{"rope_base": 403000.0, "beta1": 0.9, "final_lr_fraction": 0.1}
Each number is 500 + 50 x the weight over its row's rms, rounded and kept within 0 to 999. Layers, rows and columns count from 0. Numbers have three digits each. The size before them is the row's rms in percent of the matrix's.

# down: layer 3 MLP down (transposed), 576x192, rms 0.117, rows 437-536, columns 64-127
# up: layer 3 MLP up, 576x192, rms 0.117, rows 438-537, columns 64-127
down437 088:522504485508573474553472478524399520492465533547514519466554490485472588527511478623467443433502565526563550588550479451448518411465525565487502463437471533548475434477408478439521469495480484
up438 094:512482438532433503427438462505584444496529412620476446543488372521476535482489517511465410502475407547475514547546520523509530549458510452433466460531393454499524534505600589463497533473517408
down438 101:535541469594538573448525452484494425512559443443557472479503530447488610487422560491568550501414534473449473502455493495446533478574493533469463553451511519581486508466574540496495489566467492
up439 095:500486536518461470457491409499455451516486412510567459512494399563602458541407452572568565586492443467535487548454453503486480518554465470447518563513531412425542474514520567433547596493483524
down439 095:492472574417563523548440438509496547487621500481495566532507479450432524505512526462346456489542587605558524616473521527475493459450467627447431517444477528522494534561452456513431378571467565
up440 109:430413552519491581440489493481551516459463564574487490538347515454424455498580504503504545528475522466465549465539510435542516527524400525476486480527435472500452577648461497521391511518462449
down440 110:444438525494527480406498521493450592447559572465562528619389572392515474582558491492560495549442459472451485444524485536466544536498544587442581466483453453517540473480475455538464486515512475
up441 096:469569469496483521466400499566582516521488540604589472542434506472486514520512405499465478445557431548527526590483502458401509562463542492502568420523496518506365518482481544454512454509529453
down441 091:477544465535442426528515464452507473470538496471521572545487529567601453477512564530534508484579447480405540526566521566472597512509480501540507480483482543467564424433544515525572599487516519
up442 102:405517553571530554482523459505528470519494589492459527469493569534468520501410521625417629512567440533402535543432477487505515538415511490497465445473503502467452533479461431497451466442406419
down442 107:521425519536473477495579490398462515509575425498434481587424458602485502486504482508424497503459443498434519428499512550539516533511527517483504552523508506477624445495561459564410486506516500
up443 102:459461484506475444551524417604547499477467473518395494589514434536493484495538559550504512489434418470421564514497502529532468458502534471495548527483450521482595542471516589518469562536468483
down443 093:509513498465536391538494532527452550432544521472465404577577571503502540536517560450545483546522478474448545541555546541493609516575520356486445455461562475445412524541539556572446524548467414
up444 100:555492537505477458510492488497522509531430519530565487498438538521524506536582582494418498498461512636465537578469506530532489497537521545530522415595443494486511498477476588542512430526401382
down444 094:616488516474506468462569441462427467442404507492538514539565486569571621561503609455462522466547572491584517549499442538441435447507574541529494481580529491511501539519474484523635552457471497
up445 109:445482512472464502483528451541533492519466459549460508474406436492562478590605591507489548545432542580430572515398525455505511534582560519500491443531504555458518554582388555482481501496445469
down445 104:494534547531547455498467423419544533504464502504469460472449499483466498521498517481460480513501518496437519456625572508519517521500549573508467528399492590471403572579506512417480459531460469
up446 096:456561516491403506560520434491532556506473549489519583530415406509593537511476431554576531559560606589401518645395480467492376520517459510453466494541461561443505634484539593525451442478467449
down446 098:488503562611497536483502505488602547510475500500503495554448508533543469515496499543492503488313513554515474517583549544470587463519477476466519445524536614444511467546558408425546494407520456
up447 106:453448544498522481499513450487528481543514498538536477516480466559444436601484541565496504509549510543490498549519477461434508543514482562523518492443483630499491664500501519542587461493409552
down447 096:568533485506538464469441484513513471608560481503451530523588498549448484465385516503504486614570632478495370454578549488489596466466509462480455543443416495598447537414409539420485432537489462
up448 103:482477451517504576458534526644540437496535497517559514448564504502425506453606460549553464489414524501413547550507512521470480604576433500460566453530520498521491543469423557530482517448483434
down448 105:549475392574430543596465465508472454543572470451522367473485435543440473459543560559566490645597535523530485475522440498629489520501429534560513444567451454450534571485490528477486526525454541
up449 110:446515520500523464543454493477480479501497481540421472447415432544426429482470428532462526585478527612489518458442542399540437555434513615496437441533487388504421459493508514438460529527518367
down449 106:463535560594562600484487536560510594492611550513425529487482549501481537506520498447567526459505469550481552449463484422532424471412431529464428416503527469491445559406492516534551545513559436
up450 094:471465523488506460512451434516440511405480448549462515534449573481486480596493406596477533441456481525452504520366514512483475544574487621517472469457509506503511455590419474432501451502558383
down450 090:468547527518518565478538527351564443488479465525582489404558436541498499444494606375433461581576500431642489489501532548514427497538421524536517560574504518488554585470553476459543511425538543
up451 104:492534535556415548485474538524515469491465563509521573493489376498588508545572426488443484491428533563603497528492588563483507505433513419565537453510529509473485473457444543456475491525430432
down451 115:400505501639451508628456452510475503524562490385535569465532517456500469484530502526493499446461601559562518566490446437576569462522489456481457494487564572549551425629522483481378502473551459
up452 086:492488400460513536462481577428449464434510445557475481471518507537507511542497464536501512491477432402442494520481547481632469537386462452488388467549401545436514498460524588546523481469507447
down452 090:403442493557574494574460471503533522570538553505506543491526461418534469623508528489472555494595552498512502392472422451467458470575564571480436559493552480582546485428509490471539548536545464
up453 104:559483491580507444531465550524481461539521541537472424471527459493427511469597538556468555562402504543482555560444504433547500498492498484490447529515424485515434475432499547505456458563452473
down453 108:553578533569496601506455521493453426449451536435558446520501394517476526387457444540586434504502515537423507562510504531530487528492496443502484489426480476527474394418531539498496489504532512
up454 093:474500493582499464502429401531510545449537489543498465491491390522539513459492566517496588484453538501518515486465493413480465450527492527568475579568508448452541434500498506410324515552497443
down454 094:493551450489575578516507517494424454491488487456510488513591593457522487518453503461424375489480478493537501467507540638468498460517521508570507437415494544505516471562477584572480393499467400
up455 109:404524516531538424568490491513540440466483474484469434485571460556381558467567603547466480562453450527447530472481525463537500457517509506544525418509519536406551525503458515547514501464345485
down455 089:498549481514678583521470453534530448501453471528540504507512522496483606463655500586469492547467509461559414459538531480551497475563463529503571427463517466472497508506511541454506505508537396
up456 097:509611386524492453551498504454479529472496488507474502445525515520568389559537421530536411561479539570501525562430513518490474560480540496467437549563496421512528508484504531523552378461503495
down456 081:523504553552482537595556621464491514472516519532518487515457515467431506526492500416479443494514519434383596531496495519542437506497447510496436417458483618427513542529498485469504441527519526
up457 100:474576485555473464501541537400451490412464511497513446481529485572533410423538538579519486582455526489397530504456556569482496499547382458431480526555412471486489453573439467597468394427481486
down457 100:487569514532484440479494469596467573537528542522494418478549445508529498455493496489555479511553459572607524521481434498495560573418454485563490449505426507461457528526498572500480521526513517
up458 097:448460517558508461510528460493521459494524557511542477506526465569465490511487597582424517523448596505454529549440540610440539579428454484525532435441479437440426512518522460514398433538464456
down458 086:507538601449497514560473498510437546559518483489474500437518467458576533442523466490480498500492563440471592385481539396588459412532471513524499468504471594536481494530506554441539450490398495
up459 098:520576538477495520494555524511507451467480442529551395486519513453574504430503519520546580532537607393520518530538532441531542521421472571508397525550448481482441492461466584419483541520510474
down459 106:459462517464463466500545521547522528396403477482462492476520475566523452479485433506398523412435445504479454504419470537480528494532560535459526521492513458557528543490565498524510445505496500
up460 096:590503449553465424505506469494513510420484544556542505453470451515507522471568535532516583500533545538536602487480546380531449487562543462498509502558543526481443443534436465437527469559498484
down460 100:587525411505485467517599516440465553457457583483552459583483492462444539476423409482512495491480464516446449593453489487435498446473579435547575509438498410448525525515515575535520549501544522
up461 108:540529534520458319520589467426542497551503467542527500482470510540471492532480569508363575538576466494505539490423542482579436472532530497532461497511487509395444467497426530514435494515427356
down461 107:524586499538417428516578473506472533522534491522591503442510506372480528488463430374490481447623459489488480477444536500552507487524596450501499525406484444487437488579440467471443484520488453
up462 096:450485549576373515558394531541563500506456517547528474491407482579541440506505494523588514502549427542508590545479465534470489485477476596517355504427506515397599532479559554439530462526424459
down462 099:526441472470532430551504533441514506549508541492479559502466535561516489520439442507476517534493554611499453543496498583477495600524593408600543480473502533408499422502430490473484529554531475
up463 101:530559514493455520486495561399568503480559529520524505516497429578504492493456491532528564484464504519519527533470562443499471579515485477519405557475460508371469538570553611452497494492441308
down463 096:518560525583526434612460469509466484535520413473574506450489610436554458508512484476468560415561569546438419447419524529455566496555547598486434543502518503496414524548453514523424496504514528
up464 095:555506381490467446453550531524524531477509545620474422455579464482490527479448478531483424579449536511480539494512473449501531552488451492564508470520492451525489499473531509487623369511521484
down464 088:411545508445429430541513517466586446497509579617480468481480562519426474431505484563526493559509491504525506541499399420584504581551394493434569438526480504429554510498417424551539514475495438
up465 097:456547455582537545531522484565471445427497507473490480619479521553529434548518531552438458498501560531447555515443507515453456501522437543503500478504404483556512484495486449492440475484423452
down465 095:541484532614499392469479585516527389514403509475541511385535512543547549487542510446423484602528467453512512526550569489450470556543496426494452568492517425460465549420470456447502464441476476
up466 109:460527508479451513446555538522521475482505520619540419462505561534453455493450542545536406574387495534573625566481573439422436531536485425453443479469540542438473559483490510530407513468453508
down466 122:406566503529535508513518503501499492484432556476518502496505462517418540457550483508554451514503525522466469605523423462496469475546459604544507462447523525516538498457498452525511591522513537
up467 102:450483496565500435583533460500580502486498517529565433405496548522505445483454511562544611493513495581524513488470480469516487502454478495522433513517490578492484485550446631486516505450476513
down467 083:420420507446496448457472434490522541526567536516449512463485558481464516523503531467530479437528606399527484481508489541505498476509537504524457552590442502521529418468489514530481551495479477
up468 098:456541496561467365474495551547520533520501525515500423494521523513425518441461490476508521573499519479470542543484555437564531470530525533516529398506410499527434543544529613510467488477493458
down468 090:509476471465510573437491493491491470533556509546506497453429538624569510529524380455375475521522523450552419448516477559510461563458461481482463584532457536550533497419533521526524566534503525
up469 093:458476419479478459397430496588448535501502622518519502486550507529510545389583488531612556513475521512423567575399538507570491479476451496495472439453537434435467527492521545463563515449482367
down469 080:498513490470537530449496457445431517513497556483502514501567465480551519563489512501508455540448549535627512572398478513417587552483531530468449520455520529580438574531420511530549454623519505
up470 100:508481524570508432458480542480603480500472512506626441514451487574557557491556552541522512463467539498443547577506642432476485583525495520481502512484514455504436432371504459497475543464516475
down470 098:579496531515496418507507490574523516584431574527511597528557544559538593466466530529594475435451509487448525494625573570534593502434562516526455531560419490448531500408475517521553421433481520
up471 095:513414511572478534547401457515525442570481523516547440473598528526441550431558492537443563547454567460478467480393486519509486509493475604525416397477507469413468611582474461486550448425517424
down471 092:581516556488467471522576461558486536514542480532578464532604483450375632417481474497488532439588510464457395531575464477542502543565502503498532526455611525459502478462496477477548525487502449
up472 117:439542392495437556420481498558558464434513536557460481520531425571479393359512489529479532603508550482449519598471506549498377602505385521491423468510487442397563511585512470508459464415542489
down472 128:531450544497459537552592494587562479393436417483503556534533577469458529432441600527607377493397504451479518476492488509414519495466474512527453512466491575545524528554467595478539518444507452
up473 100:446541565500504566499512527557570454451484555550471445456514444482404482525537508551525455474463437465447598497484593552531444471463441491498563485497531445478470528569521493561424535512416453
down473 111:418489508514471528544475490535490481497541547527536504534501491457419583500552444537526476509567601489524552523479538517569535421427447524519474456429563482546566505514495517438555576462532549
up474 100:527503499458530555488497480492483504423481497554423452505410500530464475558475516584492539531412505598495516536494500399531503584495529580447552479554409467494494613376454570508429462501536538
down474 089:506544521477514482524526444458556496523475532568552514488422552492555512480567483458503465589540599432555466537485503498550499542463403515466583550520429462587528509457497474447501448569518421
up475 094:466523427506444461502494578506582544571434519615497390522471488549511390467483506517409472527442482522456484536429477449575494501527419489525428483543563491537540404481537471555514460440498509
down475 101:408535538495412488500420567617579472531385554582516465437411511573536469516407445465521546460412441556469481495529464523482433536500481476479649512485469519513494415492436501544520404600465524
up476 109:453577550595452507549535433493423414481502402507511423567547404560531423456546534536481488559430550534519516535445554485497407561542408531523466583522422480477511509649518496441447519376481528
down476 112:462566491537494420480556487548619441475542527546541550527528479503447415540539452542563534481504420432473501461473487490457429635591532533455482456580635464475422502530445461472463472526529498
up477 111:525494444613434493427440573462439500453486456516493368532517412467456415514479412551446617534505393477508544474468550505502473576516485457456437496512515518479449551590546545414465487516496462
down477 115:542461394510451556478520486501482446542535413505496501524450517442589548511453493606478504459468411522470466427602514471488501514500534512468555562499540548529519533466521521428592498428504509
up478 104:549528443528496436457427526515443556465479553577414504428472564525464557611506556533422530543446453515421522510485587488477468505501531500498554495499514587533498460469472496512553437440461485
down478 098:539492448497352500503509458553433524414503519537468467525431450466515506446398465492508473537403431577458497559429523476499473405470487455482553586537479558574574525476540450570467502494419586
up479 102:455467442464391493478462522439561507418459471474472485558484394522586434525579571564440541542464484539529551611479542500531465568604370512471482567618405541526535547594569482497562525479564515
down479 109:524522499534542392506438525522521519438499455498505518513464459549600517423485421510545527509462572592450426548511434526405520417611559459539510511475535578569463470452453475459491465518404498
up480 100:430465475477372502535522530435569533533494444538541487484411428466538494531547493537528460596418484528465535473497497577582492553578497488495505512473537470412489460556541637454509504479517390
down480 108:549493522366453558486523553469555499512572451501446453458459462477466498563566430495547571477516419503457524488545472425519502487507629465538487400465467473494516503480615619503503554627497462
up481 098:522492499439448428489466477471564416496514547547402460575530502629464427475475561521498528605502554466485528543530485530490446522569406506464480480525516498393579500593445481535456534540439493
down481 099:480442494420529496487467482493528533564545463510458526570491512483467525425532551513607455598399493404436532541586476476517479456531484439437492463411609490473532451556518523484506421505398513
up482 098:541484541523415523565468467609553512409482499547586492487453475486484404458404432492527472503371576521436573549433490484498445516512462506484519557584489552410569541468426541488563448563438469
down482 094:569464495470506553541448551446523488548514540514484474552507495495460481497470495466506519475551472528564515471495568499573458560383553454458401491547450472468473405435477571473411513507552608
up483 103:504514471547501541500435486490535472544471478530505493531441440428445393438446522534436520559536535552480542517448525421481427577561388438526486448519565526492538524578520496497384461508538473
down483 114:557545446483560497589407404439490460490431451510561526553463625544530517545440651564543501560485458440507528457446525413445502519536499535559479495516498502519536534474560421499521522485419494
up484 103:501536426550506523469432401535561461492498500529545457447449508644429521394551568524513480488500439555529528532488607532470509500506478478463511538546502438443482504433534597525526529523437486
down484 108:575534491488515523500461453438501505541534429460554508473528528518536515435518546444509525524432488507495507434545620473499558485479592497528510555440501572516376517552438514475500437564465472
up485 096:405468533456377392559549503592563556402523446505474506565479427511466445455483572512521442511460494490525606569486500461487466515505523539512510517540435419386517533548540577519441460432485493
down485 102:539494559495590485473490528486423525502491463509501499481508519551510529589515533497347556560525577487566438568473562522498575515436530527564525474484461481592474514475431457507507598457437469
up486 098:496468433477499486525558553545575462542368525531526500480550479516522524551503548571511570523513534584510562512425502472510451584544518400470530473487473466530424463551388472509446410518490500
down486 102:550503573460513485493440557480455476494413408570451560490536542512451503517472491487487528531524426498497437421449478577523546498566528501539536523503453522519431518498516500563444523481505514
up487 091:520516502426496483494495583476482459531456465574557533459573564522468481511597507534532450489454373408460556529436546505467503561544554500537453382510540497416408412517538512495502435545460521
down487 090:458530502585578513412480474507573572566472521566442415516457345491534407571474459468472535545518656609520477510546479552436490508505488473474562500540517461520488516507465445499447554438431483
up488 097:448529458473427483522502468539538410513478423505553516588432525489480414490505593554451546550524560472530519455473505559483430545577488558509428529506550491421510520426505506585465416465450531
down488 108:438487577397601508511549491444492559454482489558578553479520457503569517447466514458484508479489506503488411417429501547435506620626534531506477582435405450521496497461472439514592513526552530
up489 096:528502448516495508349544500611524484597521571559511525421463539471421511468513501507433566493359429518463506506430448571455508535455527538539452439533523484467508473488449541520452467403522401
down489 093:495545491468506533481574573482592428604523504449579493536511558517386453422483474459501483459446462647499413534564508498492483532467445481533458398450566585455587565569519455494539487512591456
up490 100:440472482523499529439489456485506545496399393524482467522421421486452501474503541499486520542519468535523535538472686459473401415456493579594482566534553475448491492547560467474413450435519430
down490 101:527375533497585525513462498514489521393419477533374452501498398504451584473524538550464494434542444594492550516531549509552467466469403497564525465471538553501531422523535439397444466520452458
up491 105:549548444619507546537415483551502580523428585567559418476485453506437427488506443530416529478499514550490502557453500455501476517493515555533469465510470502541567502537507547511499521452520455
down491 102:565554499567500520479604463557457489552431506497549487456481447542488487496428466591494420554496420464551452508502445427413490403459398485550465477525562514501503500509612468514509484583478431
up492 092:593473505499526601540479450480485499558468499559514436428489471475510504515495492529488622529537555503414475503444512470512546518500513501499471513562460541511548455508490568515427448440544463
down492 094:462509482506455356514544560475478459516502505512466509547532543492472432500541478510397455496561541488631479532511479541556468615494482378513473489481539442540448538514517483554497420485441503
up493 105:452498481552411511539554492518517463468425407542454501476565522562462537595411567491453482548510406512536542523567534506479486554561505545539530529466474433510453534541556476444545469525452495
down493 126:442472483524463366484551440482536512485446460560583490498539554571525511559472499422461548500552464539506438468568487598442500510519473510514526565473550545553531546595541427590631504495439548
up494 097:442529542514487552456568454519499402511434531565552471438510449521509546528540626520466523546515512487532523477483539590489422514547587481473405545459524457531473494442486502522475470474475515
down494 101:491548576540441544502420426462495476503503530566428638578479488558550497554455516523501531510508464593400464472503497550542492665543588470509502455539509386425511519538469491509492525390476467
up495 103:433560521542491557554550423496529516559519498526416528482503513515447484448504506579522526578417541530450566535479487506534402507458501464489471566525556477392413396515498415462484402410456450
down495 101:445558533573530506453543475403477601446531362480375587534536469511547484573414483569504491483469484467587499505487543551498491486491551576493518566496474439493458433462569530362466507567450546
up496 095:488444445546491414547508428495525515537516442499546422488511420529571442532551598501469515476498529495503514448462563491559520472482477449527402568599564543442521459467542514496477437405451497
down496 090:529486483564567465581490460459506549561503566401517543454479503479487530474401419543508564493567492458420524522528516496528530559512441504507525396591482501478443495519475458442523530455552484
up497 103:408482479601497463442526481596485475507477510587476539521419397529507400565513475532492512537528494473475558524441447608466458534474467548574487604434487454503379408526525504474461377517421430
down497 102:514453482460460550498504477509403499558538426530441522403448511517472526522507436526508507451485545537495521539540415603585500441481571490585472451558622529446477527567401545515491478573459490
up498 096:561501541524500493515506543545555448461463410489558468446501464553504513433566498522486569471487551495488524568531568481458539560375463418547458521591468519492400455569552449468497413496534475
down498 103:531467391426556430479548579469494505533494526454544469601509549505586546474492522456495584437468513512463409561540565472441558533506535466531419510551503501481440520498535471503592477481589567
up499 095:459430549511486494585496503445551522342475408515452569569578496494527513583530533583543486509547514543474522536459566497479477548572516436422484510530357549489543529537578514518407464437375491
down499 089:523553500588433541530482508433506483585452586478420452448408555496491521531536447537536582483466543540460500453472416531543474451541468484504546548444529485366472534446467500476562496550508545
up500 106:512503521475481536535428545461566528476351544499522483555473528540453464420477432545548507545534498564453553514457623493489492512495555584584482476540520499515490496426454452464499518550430468
down500 098:469460467433481507476519557452456487473505559477477493466462546499485462464546502604602449519483533486530546471413564490483503592606539616540511548566470518490591511510472509460446538474546473
up501 096:396464482514422462497507550479563503459525497566454507526475484578550442455468450553478513525514455544392551541465515500512408635583469471625568597546482488502542526609564434505517461446485474
down501 108:442429474491537560527495426557414508540473517518517450562568570400494523523514459523475559440448514494436542422528417549425498589519591501428504480536484541677529571481466498444541499478404437
up502 104:543544434488471490496526410559561523520365516505458480463562466511519525492507522518477467563498501486491533621464531484671458541467524544495451539457393476534455439492444542449488451374448403
down502 106:497584440480564543593496417531469488508435511488521518508468501591525524547520475552535505544518541492509460483475509420510469566507540622422569527531430484601475393548419552486448483467468420
up503 098:561569504483445560480546514491456505460477499509475487553507473484580523493479478521530532544485578548444512551502487535595569487488494471533468356441551487494477534518548502515466589395451513
down503 090:473547455523508460525486491470469572488554534480462589554626489385513524455490444523500497507529639457539558512502436473514521478509477592434519459506522377598541450430464472430500561560557452
up504 097:488499436602510450485489550549469472440455499526537485448486542479502424553488523542453486484468506515498514508466447540475435450570487617441470511556515459515448503479403443429486522537393487
down504 092:588480485515474448481486509394578494633469477526551526519535525465531492522591531502502437481460523554602465506479554399445571470477531429552420526563454511553499478448488478501454466499599530
up505 099:457566520546485527471401488526564461533441538541422494488513485646543423456540443538458553514542564557504483578437540478470471494490511514546408428497494458421379452441462528471600426474520461
down505 099:456524493525530507405481556532463586503476557474469506387509446503437393452521433461420473445560415501433519410511523498425525459524437544530499465514438542506521507513505444524481630519510490
up506 099:575520522504504448472440539576453410557463473542407463499482524454528543470496588526526535494557528459511533467530458456543432552604434568573492539472482475503535511432470483493591525532474502
down506 100:579455417483498493499538509498493531527522531486526444591418545565585470530555508442570482410447474499475508394458508602483561487518527579529528468460460501522542488435537518537561463467541505
up507 098:527559503631433529478475514582545485521486569612478530468519598424512527558478473566483473462539503577540602459497560434499422494460457495601484400476508498461428446492585566416532509582493447
down507 098:415468468537478367599460499454506494499489435475463495515481490482536484475528592514490435492551503522581489541490501487570645484483433566568520508480455505527576470545540547535587496530520536
up508 103:448366497493490414488398502517496555512473493507485531506507390504552471542537488583361594607506524477553532533452569438501477526467520494509531503544529454354491525553423563555583534447490488
down508 108:541501528475517554433526504490470546536388497521470521530432492522521502576501463491424527488420479521575513538503455610484551499473548497388590540579504467484503479496438530575466517481367432
up509 102:534513443510407548473475487587572465473459513518482529487562545484511487491499432529541483508533515579531502574533558579529496552486523485470489455451620427512462526493528523530496425487455471
down509 097:573455477483462525416504491479410479510508517491561468468548504484594586527424573471474431473444510387486470475528587556505559470551548517511414582509509369498522528394496492527504504520508460
up510 095:523488457462464540598514471526554448535475546587511383475469476474465498534477513499511545439392535501427527452429450551472506532523528467443501509483405430504493498485474610486492516517455526
down510 090:492430540545525382504505508438472559416570560482504521549547468489461523497410441553397454444518540478559538570528525458516486471517429422506505543560419492464498477535476559583452426519505541
up511 101:526488401496469512554538492452472519569504499549528496576484464435588439524488512549461499489510456518521529509490589361503441555603415507515516503601565510512531489479442551461498496499502423
down511 095:563516478489512505505576566446548500502522534455442485539448471371545483440453472532486523575541490499476478530644490522605458576483513447494590490409495508433512553517528429379542499520449520
up512 090:424513587550402423551568437472533446485477512487423512579561472642420429497544482518529438562532481481512606518492509485526435478487427544488502498478539457407482459495504510510487499486449460
down512 093:578528492509550513477475495552483508553486492514481496466458557543523534512506547554451560558508600528573453515434515489457555536489574553522517476590458504539446582448485579504496517550564472
up513 100:476505470462541475502441351445551493543476558564471434450448463581567542407515558583491621528435450551362555516523573520500423606633429549500510469545504435426422444447449484484421425494448403
down513 106:447482452459501429519612490472555416582519540452581392598468403560498405471438554501510540464533507536478469508501467456477600528556494431487521569515403511542538445473587481526456583540572495
up514 099:456501477460461526480573551534500551433512590512480497449420605449513501509422517551519452510402521450378518583526576541534500477523473476415478474446536492498512515504486534525475446476521499
down514 099:489464536505478495454418454465499479582528500572523423475584465495439529473609504526498484557498435471566515585431447508513547455506482479425523545524420499523613525421536514641516569578475509
up515 094:514530475454516501554455536602581540495502532526516460559520478408496496420468432524440500503503465521501520493453548434469498564567490580517515430513537611434467443444344591474544507482487485
down515 091:513465440485515459407584487446543489497450504504486470538589456471455548452534467388492436573447457470550524489437441502358515472505447499457519567507483484387539589458523423528656576455594581
up516 094:492590442523453457433400521518425496452462510523585492498537490605499523513567553527488491524521503475547504532397544520527460458513520565539436572587526460461521396552483474547448529504474420
down516 093:499537600566525463563537521544539486555490489470440476622476542524433474496571505400501466429519464481481469609528461500495473429427504633542480433474598518499501482577494498506462594523631503
up517 089:465488410447496565603518524533502534419441531478438522459544471528463423450572482534504521469481409581533557468501523415483530541420458466541511341497509463451499591479492518397488456407431510
down517 079:537461453561482541484459449496454439495472546526548470512399478423506551548478485434434535568544671508612482563460515576575502460507502552535466603522463415620503575441444502603484506530549525
up518 101:488470463544497525436515520425410467496419534513493489578526507536564390561538499489454492621493475524439500555443588566497470550461445586579500472470494409427458477567399544543497528435431501
down518 099:517570419505411428566591562452536592480480505461417525552501548522545493528506446546478407515538468517452514509497512487522432488609476476480498492481513488407453512558526513437559401478442448
up519 109:520510448613488501430372534555471530479480476506582521552551475491546515435455542549486442549522491471467528497414586472553504503493509442553497517550473484483434437509448514332558517516505496
down519 095:455466450484579539486513545453498526473437547433480414455397535542427474598463487443498531477466570503488496493413413549536502531457561479532545468468540502583452549403506476441396568577500521
up520 092:434476523534427483465507461503560409518472383552462558542395522513581547496492539578478476551410427510404511515392501473547532498503546529542560472452420528403400492459469539585498411413443494
down520 097:512541558623527434539502470558475576541543584462520442492510513493491485437536448502492511585540519460529576509550514430433433464515466538480476513528550528540525513531418495506492502519467465
up521 098:376407438542461433360470506573565474414519548557479460519511457491546484442506453572534580464532420554504523502484463416564464541460486471481508582457575505463446453411453491442567494516464448
down521 096:457478509417614540404422502541547511575494501515473457435445464430535565512477540558500580506502465459582414502441481426435537397514519527431528601584434450528524424425521524491544553554488486
up522 093:599597396528507563556445481470440565540516514522540466501537470485474486548614563532457487486506411507475527567434549465504487517484487592583510484566477522457481523474485545497508462455483525
down522 089:480488577512465430489438635511509458520430498603493469492511593493578560509491521426491434495441471469487477462532510505511566472460486432575517506500577501463414562429552473535550431534468479
up523 095:423530481517461413520528520451466495423428548519420514531527417599512429498555562494382475537511389472499538547498541509538438498589396530526478435472528485481473442520464568515425486441442487
down523 097:471434495531473509490508495545462547538543523412413516554542533490394435540596494451500464459431494467524496455522523493443453457545518489556481479485542504501440505554575486476417512501458462
up524 103:570583417480453405429486399498458462518463519582554465518489484472479556461440555509439513548540530538457515495471499523534494544504475377556491474527481447492472474546424492474478396424528484
down524 092:601453510630403446437537506513433461527539390541503452485522493483533531527455501470536470516406417521400483421578485469555463468449507454503499501410453482453456559465463511526667452472463427
up525 091:506464450501428506437472480497502369524467458572464489484396569579529451526571532503475561581462454483557484475491496570446495564617396542558511501482472474535513458516506503543470556491421505
down525 092:456488486518598514475559532509560600519633530483530455531514490519474525517496472510465566433417517552479485456556469502577517495571532428483566413485529522583469415483542466479543408557548529
up526 095:357469460482463441517475501516469484445522498530418405471521484432560464455538432505493571596429462459439512539473519465551520487499473458562523409473354417309497492477443518451506454526462486
down526 090:574493489535558555563551406542440508540543483476473563468510517449527506438474391476535499360598525512547523549453435492505511549389487446562516572445586459425443488526429549449544462550432482
up527 099:459376562524454516579528473510613421428446483527452521578479354475534495530451561604459462528520571418546574561466483463477427578510409502516551586576497491443542527487414365488489501409467477
down527 099:600512444526530456470516522564571521510511507509497506490517406513557507523588532443418465447569384494525555497495460556450510427503451454494547508444524549557514473510587381617542494452464492
up528 100:421379532565470454536461507557498544494464554480446531587475443525525516411481489510493483492534432531385526521525547577530501523453535588533506454551527501507565486512361563507590498445437455
down528 092:416518498423587454489452502533472523415508471434525540519560538512549567512452471472554568484526507482573490529464583572441481483495533457412472525402476461487546467553539563509491475524515448
up529 100:509460413494461493532555540485487465426507537598491449520546514629507482400422532521542454495496375605480564535488496524524447605523442518535547491469560478531429543488486535465532533441475463
down529 088:598499481443486619515483467545488423526592568437397441427467449467517497504483484555478514538502608493452575517559500436482528572443484575523489447498391506534527525422521555528520573454568525
up530 102:502467593547416471564410558516487545467487445525512490536544526455520506514595424491469476498506510463468535552509563492466529556499523488532489517618487564448459525585487506481515470518489446
down530 102:521506590470513583403466427493473536496506545495548524434535509431467522462490562468436524548496592433549567447461502517524466612558473492439433514510506557539579558398340439494413438453488498
up531 099:466463441500453528507504526474613463484463542537426521448432427473450483448499492546371500544495389466453569517507636555500441547475493453510540559497425449353458504543538469446419435491430477
down531 105:511471524489544478534518548543433440484520492525441521554401494551479518524607523495536489404599571537476530578538582399591528472527471436458521539497552545556524469604502525406429531408516405
up532 098:482423516517493526504464563539524488478480566528524436596530426469426570480557589539369485514403512450488546568489548467465538456456524510478507432526426494519548550481525540445427550479526497
down532 104:483581450541535516403595463425465430474537435548535543522525496506511570559491521470562547522316477531501508584424515524468523432527506501493491607438458528467579530504558497563511475446492476
up533 100:381465505557367428482454511466590481432446454518490450465593493540506432456519428548473523512483507473467564474475501473533421591547488490469485616608464474508501502526475539430495489454406493
down533 096:539481397486489508466383538472506468517446412447572466480382561546533549481561518473454496480515533497516418493507480483536467498499464615432473533518460436497447548375421459562509554586483614
up534 105:387454446479494466503490435528514521474486504548520507501416446414426490506438515543489531533554499472509529546396539395534481457480567583535489499488550470487450434523519533474415410493471511
down534 099:527544456494599492518467582451490538632513433562528506541500519483506500483548452527606441457516629548537459473564420513591460528467454416520586444440420522535505498520469481505420364612464510
up535 102:425533482521466401447483414470527415541467479541433415540391445531494425418511501569509505566468567554442532511441497465540510502501394510419566645573422499451441523493464453450460477514414479
down535 104:484494432531528570474485560588568471525506451483488360481515560400429479484474503455516517545510475503513541505567419462500551374529530469464487605551472486507485505415522509506514470542563470
up536 104:509565545589434467534477488533421471441475445526575394549500432534541462423500460508526508506468591460495537599497486420498357578521467565516524506614510502479451530517545482512543561473501494
down536 106:482491520474460466499597499515531479561501510385506570523458514611525483532586563463453447451430501462498542546412529533459463473483549534541509551513578530475494518412561503515471485472547487
up537 099:445526532514419511582476508587527487492499422524446500459525538529460438513547556587542474489443434526531612548461486487460414521489454600595384474478490461456487501441511535420538449496467476